python train.py --d_model=896 --activation="tanh_gelu" --norm_place="pre" --parallel_block=false --decay_fraction=0.695 --final_lr_fraction=0.02 --dataset="wikipedia_en"
Each number is 128 + 32 x the weight over its row's rms, rounded and kept within 0 to 255. Layers, rows and columns count from 0. The size above them is the row's rms in percent of the matrix's.

# layer 9 MLP down (transposed), 3584x896, rms 0.0663, rows 374-426, columns 768-831
size [102  98  98 103  96  97  96 101  96 101 109 100 119  95 100 105 100  99  98  89 104  97 104 101  93 105 103  98  99 100 104  98  99 108  93  98 105  95 105 108 105  91  99 105 104 106 105  98 129  99  97  97 103]
[[172 147 161 149 154 141 104 182 122 102  88 103  29 155  89  87 111 100 163 173  96 159 112 136 171 112 155 128 119 142 107  74 125 162 135 125 108 152 124 101 105  99 133 117  90 163 165 125 118 102 121 140 170  99 127 103 101 124  99 168 122 126  99 127]
 [141 210  95 187 106 138 179 144 135 104 111  98 170 198 116 123 157  94 133 126 162 156 115 111 141 120 172 125 100 107 166 170 150 138  77 130 153 147 149 107 128 124 134  88 115 188 160 103 135 107 152 124 115 158 116 124 130 152 155 130 122 115 129 154]
 [104 150 151  84 126 140 117 136  70  83  81 143 119 132 111 158 124 119  43 133  77 159 175 177 160 157 121  95 124 121  73 116 117  52  84  51 130 128  55 138  90  80 108 139  69 125 152  64 121  99 111 112 155 105 111 103 152 162 153 143 185 129 163 149]
 [124 161 191 122 117 119 186 118 110  91 148 106 167  64  85 122 110 113 129 135 112 146 149 112 131 124 150  83 215 122 135  91 106  91 104 144 130 172 162 147 142  88 106  90 129 133  81 102 121  80 102 163 154 112 100 146 161  84 154 196 141  67 101  63]
 [146 146 140 147 133 137 148 150 138 121 105 134 111  87 148  92 188  98  43 106 203 186 125 171  94  91 199 193 138 173  72  86 175 116 129 104 150 102 157  69 140 140 128 124 142 188 133  88 130 139  89 120 106 142 116 195  82 118 141 137 101  40  61  65]
 [171 164 133  73  57 122 135 187 137 128 124  45 116  99 167 116 150 158 137 138 142 119 134 103 114 137 168 113 143 118 114 143 112 130 106 124  86 139  57 124 108 105  68 125 108 108 138  67 151 168 166  99  98  68 112 147  96  72 100 110  95 142 108 169]
 [102 163 137 115 146 134 104 129  99 110  83 167  94 114 192  80 115 108 160 135 149 102  84  96 113 149  97  70 168 102 162 151 140 139 100 113 153 143 138 128 151  69 128 129 171  48 142 154  86 192 158 121 104 127  71  65 152 115  85 103 115  62 117 125]
 [100 144 115  89 111 163 106 160 163 117 111  88  87 133  97  20  95 158 126 138 141 116 102 149 113 176 115 130 120 148 143 131  86 101 135 117  71 191 173 135 144  98 121  90 108  80 119 114 205 163 101 106 154 140 123 153 129  88 144 125 162 100 163 105]
 [162 106 135 109 138 119 165 156 119 138 129 133 126 122 202 113 115 137 171 167 155  99 163 108  91 143 116 125 113 140 135  92 107 117  91 123 148 145  93 128 212 113 108 146  93 197 161  98 131 117 109 128 160 120 150 153 160 156 140 113 162  84 125 135]
 [130 128  82 115 125 122 137 122 139 151 123 157 145 149  53  67 102 109 165 169 134 155 157 147 111 135 133 161 148 116 171  25 154  90 159 129 145 160 116 114 160 130 106 172 136 135  52 128 112 206 139 152 126  80 124 118 176 119 190  85  56 111 100 121]
 [131 143 141 125 162  82 114 125 143 134 146 187 145  91 154 129 177 182  57 110 163  76 134 130 127 100 182 100  98 165 133 168  72 157 130 174  81  93 112 117  84 107 154 102 147 113 193 148 130 131 151 184  98 187 155 121 143  84 166 105 197 157 164 175]
 [165 151 156 129 139 132 148 113  95 183 176 140 104 173 190 105 103 111 146 129 117 158 143 138 115 128 100 103 134  79 106 164 137 122 164 138 126 119 108 107 147 121 127 135 199  94  88 140 162  77 180 168 144 133 151 134 126 149 135 142  97 103 199  59]
 [188 160 106 102  97 153 137  76  96 115 142  92 152 112  74  90 130 152  86  81 130 132  66 135 108 103  99  98  89  96  75 127 141 115 162 139 129 157 131  37 127 106 104 159 147 108  80 190  94 147 157  96 120 132 169 141 104  98 127  75  87 132 109 145]
 [134 108 109 115 126 103 134 109  88  78 132  96 144 122 128  85 110  56 140  87 118  98 151  97 155 129 156 132 133 133 122 117 146 134  93 187  54 153 139 145 186 142 156 156 153  84 194  48  96 127 148 156 147 112  71 117 167 107 128 110 108 168 137 101]
 [ 69  97 142 175 184  94 149 115 167 110 122 147 124 104  76 102 157  83 146 121 163 110  35 132  66 110 111 135 132 154 117  73 105 124 151 111 148  91 113 120 103  59 100  92 114 122 122 123 128 169 123 104 106 133 131 138 155 148 177 140 100 135 147 171]
 [ 73 163 206 123 117  42 128 114 151 130 160 170 142 104 202  89 158 136  92 171  82 169 184 124 160 146 108  52  84 170 133 144 100 108 122 104  72 196 135 195 112 126 140 109 141 149 100 100 127 122 118 163 207 109 165 146 169 175  96 193  51 119 129 132]
 [151  85 148 119 132 140  76 157  74 138  70 139  51  89 143  75  77  93 123  81 150 160 154 151 129 147 203 101 150  42  90 170 116 149 117  88 133 109 120  79 120 157 147 128 128 157 156  97 111  93 123 133 164 193 127 143 147 117  89  82 125 126 150  86]
 [ 81 106 134 118 152 135  58 128 111 122  99 149  97 142 129 146 126 123 147 132 101 135  88 110 126  82 126  98 106  76 128 132 125 152  86 100 122 107 112 152 157 121 112 111 163 126 206 190 118 161 138 103 124 139 109  99 112 124  96 107 144  82 117 168]
 [130 123  93 102 115 136 116 144 146  85 101 114 100 141 164 142 117 166  95 126 151 109 115 114 143  77 147 135 128 134  96 165  65  80 116  69 168  98 165  93  59 138 177 124 116  99 121 133 100 115 124  76 149 116 117 102 166 114 122 114 147 134 156 141]
 [ 69 169 134 104 179 141 182 165 124 120 117  98 107 137 123 104  57  76  72 160 151 107 132  80 127 100  98 107 108 136 102 133 127  96 167  77  84 148 148  99 135 113 115 107 144 106 126  89 136 153 147 111 170 148 107  90 165 121 107 155 116 178 202 163]
 [144 148 159 101 160 138 151 193 163  47 101 168 143 121 124 143 173 157 193 133 166 120 155 166  86 108  83 136  95 209 137  76 150 160 137 114 117  60 172  95 123 146  98 165 164  96 116 159 156 140 134 132 111  53 156 140 130 113 144 131  79 115  96 121]
 [113 136  81 100 123 126 129 110 206 136 133 121  85 131 169 189  52 161 133 141 135 205 187 189  79 138 186 115 109 142 131  79  85 156 128 136 186 121 108 123 112 160 157 128 138 136 102  89  81 142  90 122  86 146 126 115  78 147 111 160  81  95 121  94]
 [127 158 107 155 158 153 113 132 153 134  88 154 111 131 144 121 128 133 164 152  79  96 177  82 125  90 170 137 143 136 171 108  73  86 156 140 165 167  90 113 142 168 103 142  92 109 149 151 135 146 129  99 147  87 134 117 136 137 142 164 143 148  57 103]
 [130  77 133 139 160  97 194 151  57 121 143 148 149 111 156 144 108 161  93 112 175 181 128 146 110 109 169 127 127 133  86 150 142  98  47 141 180 123 112 127 100 168 137  87 140 122 112 101 133  87  94 183 155 154 139 113  62  54 124  92 165  89  84  76]
 [135 135  78 161  83 134 210 167 114 113 164  94 126 139 142  90 122 161  88 129 134 127 190  66 121 135 152 192 125  78 106 156 152 131  73 154 102 186  89 118 147 121 140 130  99  63 148 112 139 160  40 124 108 140 146 107 124 184 126 163 105 153 118 112]
 [149 139 147  44 147 149 148 157 124 105 141 138 104 191  90 134 137 147 115 146 150 107 170 135 140  86 123 135  84  75 145 107 149 152  79  63  59 141  71 159 109  72  60 201  92 128 147 113 138 136 187  68  91 150 107  87 143 106  84  78  88 139 120 171]
 [115 152 174 139 124 110 143 169 120 165 131 155 141  93 145 166  48 124 104 129 113 128 164 154 103 129 149 147 145  58 133 234 157 159  94  59 125  69  61 112 170 118  98  83 123 133 110 128 141  93 187 157 111 131 109 163 115 105 119 122 120 174 112 116]
 [ 86 160 152  95 189 120 107 142 147  46 163 158 142 116 189 173 115 175 174 109 151  90 129  74 148 171 196  75 128 142  77 155  91 100  65 191 129  66 108 133 140 134 142  73 138 159 123 148  70 147  78 113  67 110 155 168 138 100 128 167 117 110 153  63]
 [100 184  91 119 104 115 130 151  82 144  75 119 133 151 118 108 139  84 142 151 178 140 161 151 200 115 119  72 109 129 170 152  87 123 119 109 169 143 127 138 126 152 145  94 124  85  98  81  79 127 164 172  91 168 167 134 117  62 124 164 175  80  93  81]
 [188 157 149 145 149 164 153  99 144  58 117  64  72 106 136 119  85 110 156 160 121  87 193  98 191  97 118 136 148  77  65 109  65 101 122 160 114 137  94 181  76 105 110  95 106 100 125 159 143 133 156 197  50 123 115  62 202 135 145 174  81 140 120 148]
 [169 116 136 188 110 137 147 110 170 162 128  85  69 158 121 149 142 174 130  68 128 162 167  96 141  79 119 106 167  85 161  99  85 126 114 160 153 156 121 188 175 163 112 128 168 178 158 110 155  71 129 131  97 193 128 156  97 171 108  91  76  90  96 155]
 [106 144  98 160 110 117 188 129 124 140 145 155 135 157 125 154 108 107 144 161 107 160 122 162 123  88 142 111 165 125 123 135 134 119 144 193 137  72 119 135  81 126 113  97 112  68 147 137 126  69 136 109 101 114  77  83 132 120 102 153 185 120 123 141]
 [149 182 144 106 117 135 167  96  72 132 107  89  91 144 161 135  53 100 197 136  99 123  74 164 186 155  74 157 146 144 103 142 143 188 101 100 172 193 101  78 143 134 162  66 130 201 108 106 177 191 122 155 162  70 162  77 155 137  77  92 139 193  64  87]
 [158 118  87 128 113 139 139  53 180 154 192  95 115 136  94 126 121  82 113 130 140 104 114 111 108  90  69  73 159 141 117 101 104 111 141 147  90  77 129 120 112 162 149 162 126  64 144 140 180  59 150  89  89 117 137 118 114 100 137 104 128 161 163 120]
 [163 143 175 117 175 108 115 177 153  78 182 225  82 107 162 143 113 165 105 148 121 191  78 114  88 100 147 175 109 108 127 111 131 122 177 131  94 126 161 170 138 149 112  99  62 108 142 121 104 153  94  93 147 104  50 129 124 160 141 160 110 138 201 133]
 [169 122  95 138  45 111 134 163 170 178  76 155  99 123  84 170  91 134 125 180 120 180 128 137 160 100 108 115 100 110  79  87 159 160 129 158 114 134  65 158 157  77 156 120 103 175 181 141 121 134 143 169 140 127 137 133 148 112 158 140 154 151 152 120]
 [121 126 184 112 133 137 138 149 138 148 108 147 141 158  71 111 172 170 138 107 151 100  79 112 104  79 103 105 135 164  53 133 127 152 185 144  62 150 120 115  75 139 181 190 111 171 133 162 162 135 126  94 108 123 189 152 141  85 140 135 144 154 126 143]
 [122 169 113 147 153 120 102 134  85 140  26  93 137 102 105 120  74  89  68 141  88 166 137 133 116 130 108 148 121 134 120  72 170  93 120  73 104  98 106 107 131  89 129 164 131 165  62 115  75  89 125  79  53 121 117 154 168 137  76 140 131 142 133  72]
 [139 165 185 138 146 124 138 112  84 122 105 145 142 123 173 159 117 109 166 166 144 128 138 130 152 123 165  33 122 127 130 121 108 118 142 107 120 105 141 129 157 149  79 155 146 112 116 131 106 121 111 108 117 140 133 147 104 109 162 116 129 108 125 104]
 [ 93  88 124 148 124 135 112 178 104 132 137 162 142 110 156 150 154  84  37 145  63 164 129  86  90 169 137 222 119 146 147 125 176  98 147 169 136 136 175  77 130 112  99 126 120 101 159 148 138 166 150 153 171  84 160 167 138 178  63  78 138 145  94 147]
 [119 105 109 143 165 125 135 125 175 111 132 125 145 132  53 128 120 132 129 127 168 149 231 142 140 115  92 115 125 125 126 166 126 160 137 181 125 165  83 115  51 112 127 112  93 138  90 150 161 160 106 115 137 115  92 168 119  99 165  89  74 112  98 158]
 [156  89 157 158 139 120 122 122 156  93  95 143 136 113 187 118 153 150 130 126 209 141 153 158 120 119 127 102 109  82 137 124  77  86 148 119 137 135 119 191 179 144 203 144 197 117 117 100 136 136  81 118 100  92 124 141 119 157 159  94 146 109 120 154]
 [109  91 160 108 127  94 132 114 176 123  82 133  71 161  82 132 162 104  99 146  56 154 125 142 162 154 146 146 105  68 140 147  98 129 125 143 112  96  85 114  73 140 105 112 153 126 132 185 161 135 127 140 144 121 103  85  57 184 121 178 169  63 120 172]
 [132 108 125  59 110 131 172 122 134 144 133  50  89 138 146  94 122 127 147 135 109 113 119 104 113 120 143 138 141 201 166 132 158 170  85 127 191 187 117 150 103 117  83 125 108 135 152 220 143 112 144 109  57 104 134 111  53 140 164 119 138 126 108 103]
 [141 106  87  74 167  85  98 142 110  98  79 166 132 138  96 118  67 109 128 136 118  95  62 159 148 101 120 132 167 148 123  80 117 132 164  74 113 181 124 123 112 131 125  96 129 101  87 104 105 137 136 122 109  91 132 154 166  78  79  74 124 142 148 136]
 [186 144 127 160 155  60 128 154 134 102 103 112 119 120 106 110 115 122 104 173 112 100  91 101 121 119 136 180 133 120 201 166 125  98 121 132 121  85 104 174 162 161 139 171 107 158 118 153 171  33 114  87 143 129 157 152  95  85 115 127 155 137 140  82]
 [107 115 155 129 125 129  99  55  95 138 116 189 166  60 125 156 146 123 144  94 182 105 109 108 185  97 153  67 114 146 104 137 105 148 137 145 200 122 109 159 136  96  68 164 110 125 115 111 188 100  82 103 104  76 101 147 145  98 129 165 157 196 101 114]
 [160 158  70  69  82 171  65 111 135  94  97 100 101  94 134  74 133 127 157 117 114 212 124 123 111 137  70 109 153  95 111 135  88 103 210 135 131 118 124  70  95 129 158 165 148 109  90  94 150 121 203  82 119  70 137 119 107  78 122  87 141 151 112 149]
 [156 118  70 102  72 116 185  76  88 178 140 183 169 147  97 137 115 178 118 128 179 149 179  97  42 111 102  98 140 176 137 123 164 138 141 122 124 168 212 135 125 164 122 117 101 160 135 125 136 177 122 159 181 129 103 153 171 116  97  99 160  96 108 143]
 [170 140  97 178  93 135 102 135  96 124 176  89 170  70 207 150 137 118 112 117 114 110 132  93 132 157 108 211 127 161 178 121  84  84  86 126  86 136 162 107 104 151 133 104 104  85 131 123 112  95 130 169 107 127 115 132 150 104 147 122 133 152 126 179]
 [ 88 121 160 138  84  97 102  83 109 106  71  96 169 163 158  92  89  64  98 132 132 115 102  91  70 124 120 142 132 133 111 104  76 160 120 149 112 142 177 143 115  48 109 103 138  70 168 102 187  93 164 126 106 154 157 126 151 137 103  43 163 140 149 155]
 [ 64 106 166 189 127 178 107 122 153 147 149  74 159 141 137 146 119 106 157  83 182 155 159 201 126  90 195 112  85 114 105 169 136  85  91 147 137 139 149 110 116 179 151  81  96 138 125 156 107 160 107 133 107 109 122 123 150 187 138 148 152 158 132 160]
 [100 137 143  80  23 156 159 152 113 153 132 169 145 120 115 151 142  29  89 164 108  91 130 119 155 167 190 121  66 131 156 135 155 114  99 134 107 110 121 126  92  65 127 165 142  91 106 126  85  73 144 130  90 235  78 128 124 177 114  71 170 128  79 138]]
# layer 9 MLP up, 3584x896, rms 0.0602, rows 375-426, columns 768-831
size [102  93  98  96 102 116 103 100 123 104 100 155  97  98 100  97 109  91  91 103 108 103 100  95  98 102  94 104 101  99  91  99 104 106  92 102 137 106  99  92 100 106 101  97 101  99  93 121  92  93  98  98]
[[179 120  57 168 136 136 137 117 117 119 122 122 127 129 114 113 138 146 141 210 162 187 121 118 152 122 109 217 117 102 161  87 163 150  98  86 167 102 146 129 146 197 137 128 111 153 198 126 124 104 177 108 152 129 161 123 154 132 150 131 213 114 157 137]
 [121 138 174 181 215  99  85 144  89 117 119  96 132  38  99 108 116 135 144 143 122 137 124  88  91 133 105 108 110 154 118 150 100  78 202  94 113 160 132  77 105 112 120 113 114 161 138 160 157 139 127 125 144 143 192 162  75 125 108 109  86 109 125  90]
 [154 170  88 158 183 173 115 145 118 123 138  90 123 153 144 145 110 139 100 179 143  75 165 118 110 124  81 144 168 134  87 158 103  89 147 123 124 109 121  44 134  86 146  92 162  56 146 170 114 188 138  55 149 137 134 105 121 176 102 132 139 176 141  98]
 [146 156 162 120 100  89 175 178 113 108 148  73 114 203 107 150 164 106  91 170 167  98 133  81 158 137 119 139 148 127 126 128 126 108  83 144 144 107 100 124 115  88 100 147 152 124 115 126 142 146 122 100  77 188 120 109 185 151 198 118 120 149 154 119]
 [147 149 139  77  60 151 149 171  80 129  92 117 138  81 115 167 150  89  55 144 137  98 133  75 104 125  90 109 165 133 127 154 141 159 113 123 149 104  87 101 105 186 126  79 127 123  82 135 133 137 151 138 174 162  98 115 117 125 108 136 124  92 118 106]
 [ 92 118  79 130 113 146 101 132 146 143 136 102  96 121 100 115  91 108  71 115 118 186  68  96  90 107 126 129 111  97 105 103  96 163 130 109 140 112 115 140 103 147 178  69 157  72 159 116 123 124  92 101 128 126 110 129  98 150  84 132 138  93  88 135]
 [148  39 123 119 181  83 138 132 150 108  98  71 173 127  86 172 130 130 101 132 151 137  90  47  72 139 172 165 150 210 130 134 144  75 109 161  80 241  75 107  65 109 197 127  94 102 123 116 158 116 123 169  85 104 113 164  91 133 160 112 145 148 174 225]
 [ 65 137 113 150 158 113 164 131 133 143 125  91 116 133 101  98 186 111  79 106 113 135 136 135 125  71 134 125 103 181 116 161  91  98 178  94 136  94  83 131 229 132  93 149  87 167 117 184  92 106  67 155 124 147 119 144 162 122  72 189 129 143 109 185]
 [116 136 150  87 167 115 154 129 145 146 161 112  99 116  70 135 150  90 121 172 219 127  92 168 114 192 130 133 123 148 198 121  93 117 181 148 110 151 179  90 149 144 104 121 152 119  90 110 101 126 181 138 148 157 155 156 150 159 208 104 126 120 121 145]
 [116 119 169 146 111 125 137 157 151 183 125 139 181 163 119 127 166  82 110  76 159  38 139  76 124 137 118 125 109 119 162 117 130  83  86 160 108  91  84 120 116 114 103 159  97 128 144 113 115 123 132 100 120 135  98  91 124 124 158 151 162 149 136  91]
 [134 122 112 118 174  89 171 133  93  98 116 153 110 188 216 105 149 141 125 107 129 163 145 107 159 134 134 117 152 160 145 152 132 138 136 131  94 139 148  92 108 126 134 158  83 112 102 154 127  72 134 141 114 117 153 112 170 155 117 144  98 119 114 114]
 [142 135 122 134  94 112 152  69 134 162 149 149 117  93 107 123 186  76 112  76 137 148 155 138 148 142 134  83 103 150 101 126  95 115 119 105 113 105 122  74 130 110 111 115  91 119  69 160 136 131 136  82 135 147 109  87  96  98 227  79 135 159 154 155]
 [ 85 153 152 103 103 118 143 119 161  87  70 143  66 148 140  83 129 106 146 134 133  95 103  79 163  96 103 107 123 122 131  95 117  94 119 145 162  77 101 145 128  79  83  99 157 148  77 154 116  60 120  94 104 101 104 134 123 129 118 132  85 122 187 122]
 [ 96 160 143 135 171 133 122 114 193 101 162 172  85 113 149 163 165 155 136 125  61 141 117 120 103 136  64 125  51 176  47 102 154 125 120 157 132 174 113 141 172  78 138 184  94 155 125 167  64 151 135  77 170 130 140  90 170 136 211  99 155 106 123  88]
 [109 122 126 182 128 134 143 166 148  75 168 156  79  92  95 187 134 151  67 145 137 136 186 126 129 148 156 111  87  99 176 171 150 147 151 155 178 117 125 168  62 127 144 160 129  76 138 146  73 157 140 171 150 114 112 160 133 158  54 120  81 147 179 143]
 [126 165 134 133 109 132 122 106 177 102 108 121 130  96 134 105 122 113 104 140 155 121 121 126 131  83  59 154 145 107 130 156 101 165 169 138  94 112 153  57 212 137  68 124 129 108 209  98 209  84  94 145 162 198 178 116 120 128  68 131 124  90 158 126]
 [149 126 157 116 123 161 167 145 114 150 142 148 110  97 134 100 143 142 121 146 140 111 146 130  90 128 109 164 175 145  94 192 136  86 118 169 161 139  91 130  79  60 173 133  90 134  76 172 111 113  94  81 170 147 105 147 205 112 127 129 180 105 124 156]
 [ 49  85 149 200 106 151 129  65 126 137 171 103  91 184 208  88 106  61 113  76  63 137 131  44 112 135  88 109 118 100 117 120 157  93  97 130 144 223  78 146 122  91 176 179 107 120 175 111 156  99 130 114 206 146 130 102 152 148 118 178 134 129  99 176]
 [141 110 113 126 174 165 116  93 119 159 148  91  71  73 177 118 112 132 139 126  75 138  76 159 131 149 156 168 116 113 162 145 141 155 127 134  80 128 118 127 156 106 125 126 159 120 118 126  83 129  95 106 128  62 130 151 121 121 161 188 133 128 132 182]
 [155 132 122 101 115  82 182 130 138  87 123  97 175 114 143 101  86 168 144  88 146 117 151  70 139 158 119 206 117 176 101 143 116  74 124  97 131 139 112 153 116 146 184 122 121 115 105 136 183 183 174 128  97 116 107 104 192 121 153 160 121 181 142  99]
 [170 146 119 132 176 149 128 143 152 242  97 106 100 164 107 112 191 188 142  82 139 148 121 107  61  81 104 114  85 139 113 112 101 138 114 167 125  64 128 151 162 153 137 107  84  96  91 123  99 108 106  95 133 121  71 103 131 106 177 111  95 207  72 125]
 [141 110 125 127 120 154 143  76 153 131 148  96 215 139 158 140 112  94 157 151 115 112 177 181 179 145  68  96 102 139 181 141 139 128 169 157 120 116 156 142 145 118 121  45 105 115 136 105 154 130 159 146 109 104 116 129 127  93 134 133 163 122 106 111]
 [114 117 184  98  55 179 144 169 132 138  84  92 150 159 124 154 125 100  75 109 161 102 188 152  78 115 189 117 131 175 151 101  83 149 150 121 111 132 110 115 123 150 107 112 104 216  82 149  63 127 113 114 126 107 134 103 125 149 169 174 152 178 112 109]
 [128 183 157 211 150 146 124 140 135 134 110 102 110  38 136 152 111 129 125 124 138 130  97  74  98 105  68 166 218 107 113 134 121 141 175 157 118 150 124 152 158 150 162  94 159 140 161 104  95  78 129  89 165 113 170 101 118  87 127  59  78 131 132 130]
 [153  94  72  96 141 159 119 161  93 117 103  91 124 151 113 166 116 133 163  91 188  68  92 163  95 127 232 159 130 116 115 138  96  66 190 104  96 119 127 176 141 101 143  87 101 126 170 143 117 151 145 113 145 151 112 153 222 173  80  72  98 116 131  47]
 [115 140  97 109 159 142 136 156 126  71 135 138  82 102  80 105 130 139 151  96 103  73  86 116  86 142 145 176 124 123 117 129  89 140 120 136 142 137 168 115 129 213  68  82 155 134 103 128 111 163 171 126 113 125 115 106 108 115  77 107 107 123 167 102]
 [104  68 102 100 110 172 103 113 124 126 159 169 159 143 103 151 131 166  88 127 115 133 108  84 129 107 172 152 155 163 123 120 106 176 141 177 118 148  52 135 135 110 118 121  44  89 109  84  91 169 138  95 134  88 140 130 114  63 178 114 136 129 108 111]
 [124 173 183  96  87 116 152 114 119  74 139  93 134 122  79 143  98  84 101 168 169 140  94 125 156 103 130 139  96  99 158 131 126 134 127 126 141 186 144  94 136 151  73 148 118 122 129  74 149  81  86 170 147 165 157 149 162 122  85 118 193 152 115 117]
 [163 133 160 107 158 137 146  94 132 149 116 113 116 140 208 156 132 118 100 147  99  74 109 137  83 132 137 121 185  79  81 121 171 102 103 106 140  78 120 116 124 193 153 139 120  94 129 195 118 182 120 104 132 116  83 128 111  83 104 115 157 203 134 101]
 [ 99 177 120 126 170 133 124 161 170 152 132 111 125  63 105 154  97 167 152 156 161 100  80 108  78 189 165  53 131 174  82 164 119 144 123 189 127 150 166 137 115 126 176 122 151  91 114 162 115 178  96 136 116  98 134  78 134 167 125  95 121 152 108 152]
 [186  92 121 173 145 129 135  92  95 156 153 202 113 179  88 150 140 151  72 199 131 120  91 221 104  73 114 168  99 135 140 102 145 111 106 126  75 161 123 126 104 111 106 209 151  91  81 119  67 178 153 129 141 102  99 166 119 118 130 158 117 149  91 125]
 [106 162 117  88 178  96 150 135 151 151 159 115 155 109 127 123  98 138  92 161 116 197 119 109 223 190  84 131 149 158 113  83 131 150 118 114 124 147 118 121 156  80 169 157 146 116 160 124 121  81 110 200 186 114 133 116 151 197 153 102 143 156  99  76]
 [165 200 133 166 144 195 102 118 118 170 101 172 229 118 162 103 127 106 251 145 141 157 133 126 164 126 158 165 110 195 103 129  60  39 198 148  86 140 126 150 135 172 131 142  99 136  77 178 103  72 154 183  96 171 144 137 167 154 118 141  93 156 145 119]
 [143 145 121 105 140 162 120 144  83 166 124 102  89 138 151 172 176  75 120 189 139 161 137 130 130 117 149 124 139 100 133 105  41 152 173 128 112 164 162 132 215 147 133 125 105 147 110 101 129 130  72 143  79 105  86 157 143  79  86 102 161 113 104 142]
 [171  82 135 120  89 100 135 114 153  94  47 109 176 120 163  29 160 117  95 106 128 166 131 108 113  55 144 191 107 105 115 147 166 111  90  96 125 138 138 171 133 123  98  93  95 144 168 141 191 126 134 105 137 115 137 118 124 162  99 156 140 113 123  56]
 [141 101  65  88 108 178 166 178 155 130 146 117 188 159 127 111  48 201 135 140 105  99 132  91 103  90 186 182 168 158 102 166 176 112 155 104 163 170  93 116 190 150 112 139 116 180  90 108 123 161  67 134  95 131 158  83  92  55 100  93  86 113 123 166]
 [114 142 102 128 169 171  86  88 168 110 118  90 156 151 127 125 113 152  67 130  89 129  95 119  79 151  84  94 144 181  87  68 143  85 159 131  70 118 176 114 144  50 114 168 168 115 178 166  73 141 138  41 146 215 190 121 141 155 148 138 128 113 110 126]
 [159 140 109 150 140 129 161 121 156 126  82 192 104 131  86  98 108 140 119 155 126  90 103 146  66 120 113 159 154 149 188 136 129 142 140 144 106 141  96 101 134 128 125 121 182 165 163 121 137 108 135 136  93  86 149  93 170 120 138 101 123 121 130  99]
 [116  91 142 118 121 166 156  69 122 169 103 135 138 119 186 125 190 124 151 127 145 122 132  83  91 150  93 125  70  87 154 146 131 150 130  79  72  95 137 168 214 105 125 172 179 154 212  25 166 159 117 134 149 126 195 116 113  40  85 119 140 144 160  98]
 [173 143 117 143 173 167 161  88 124 158 145  86  14  94 116  90 119  86 101 135 158  99 114  62  99 146  96  99 111 168 101 131 145 143  75 160  79 126 106 148 122 141 157 158 181 125 151 157 104 144 115 143  91 127 146 212 164 130 129 100 105 128 143  89]
 [104  98  85 178 127 192 107 126 138 140  59 126  74 131 132 131 130  92  89  79 122 149 105  83 120 106 114 146  98 139 164 130 129 134 126 144  99 161 171  75 139 133 133 110 109 165 138 171 127 124 135 125 106 125 137  99 152  92 181 140 107 133 105 111]
 [121 183 118 110 102  82 152 100 168 164 139 147 103  92 148  73 165 114 107 160 149 109  90 100 112 160 150 145 175 137 109 114 136 146 137 104 141 145 170 175 120 147 109 117 157 100 120 123 140 155 102 138  99 132 129 135 130 137 123 113 134  64 137 159]
 [119 184 161 211 152 127  94 159 164 150 136 162 118 160 144 122 103 112  83 145 164 112 101 116  90 159 171 163 113 110 151 122 125 137 108 127 119 149 138 133 106 124 119 171 112 135 104 136 119 145 112 171  96 118 131 156 127 147 217  95 165 139  99 100]
 [ 84 130 144  71 160 141 155 116  47 169 135 117 114  72 130 120 106 123 152 113 160 101  89 132 117 156  93 135 173 102 132 158 112 150 130 129 143 160  62 155  97 114 134 118  90  52 123 109 130 169  91 122 111 155 138  95 106 156 161 101  88 130 134  82]
 [ 91 128 121  95 148 175 122 109 161 138  96 160 110 172 148 126 146 136 142 184 138 192 184 110 134  78 122 162 112 116 156 174 156 110 122  93  79 132  97 129  57 112 112 111 160 131 151 117 167 101 155 121 150 152 106 130 161  95 102 135  99 123 124 167]
 [110  84 139 159 133 140 151 134 106 147 169 163  91  68  93 151 121 231 111 154 175 165 173 150 170 104  78 133 204 123 112 106  87 137  68 146 149 139  86 166 134 190 193  42 143 117 117 105 125 138  92 110 180  50 164 110 157 110 127 160  80 184 127 121]
 [144 122 158 147 139 165 175  90 124 133 114  94 135 127 109 164 116 191 138 121 170 109 134 154 111 141 101 103 181 135 154  70 166 129 120 214 128  72 123 123 124 120 152 173 114 117 140 190 132 148 112 109 132  84 110 157 113 118 134 124 150 144 127 165]
 [116 128 108 116  81 110 165 121 124 144  86 134 169  94 114 210 129 110 165 159 188  74 115 111  79 159 180  87 120 122  92 165 130 103 100 185 140 183 184 102 146 125 141 127 141 136 130 147 122 156 100 156  92 139  92 162 124  37 105  89  71 114  68 161]
 [125 140 143 106 192 144 131 111  85 116  91 124 137 140 122 159 149  96 144 181 157 189 142 134 117 170 142  75 105 162 126 118 171 117 140 138 123 124  97 154  75 145 129  78 108 161 160  85 101 190 101 135 146 107 111 110 104 134 170 168 159 129 102  72]
 [159  94 175 122 127 146 117 106  86 127 128  79 126  77 120 136 143 121 113 145 112 132  93 106 152 141 122 165 123 109 169 147  98 151 223 134 130 162  83  72 110 105 126 127 120 141 123 136 174 161 171 180 146 127 147 164  73 127 155 117  63 126 134  55]
 [133 160 156 101 165  78 157  74 118  93 152 116 112 139 140 145  99 136 101 123 180  89 127 120 100 144 108 126 130 145 132 116 122 143 105 130 153 133 138 125 186 128 124  95 142 140 167 123 159 102 171 118 199 154 140 172 134  94 168 117 204 148 149 118]
 [138 129 138  88 141 135  90 123 123  90  33 120 115 107 187 107 176 192 133 104 207  84 110 166  71 109 160 102  68 108  96 147 139 133 110 167 121 157 134 189 117 114 186  86 110 116 148  95 104 143  97  71 139 168 139 151  93 196 128 116 132  85 129 204]]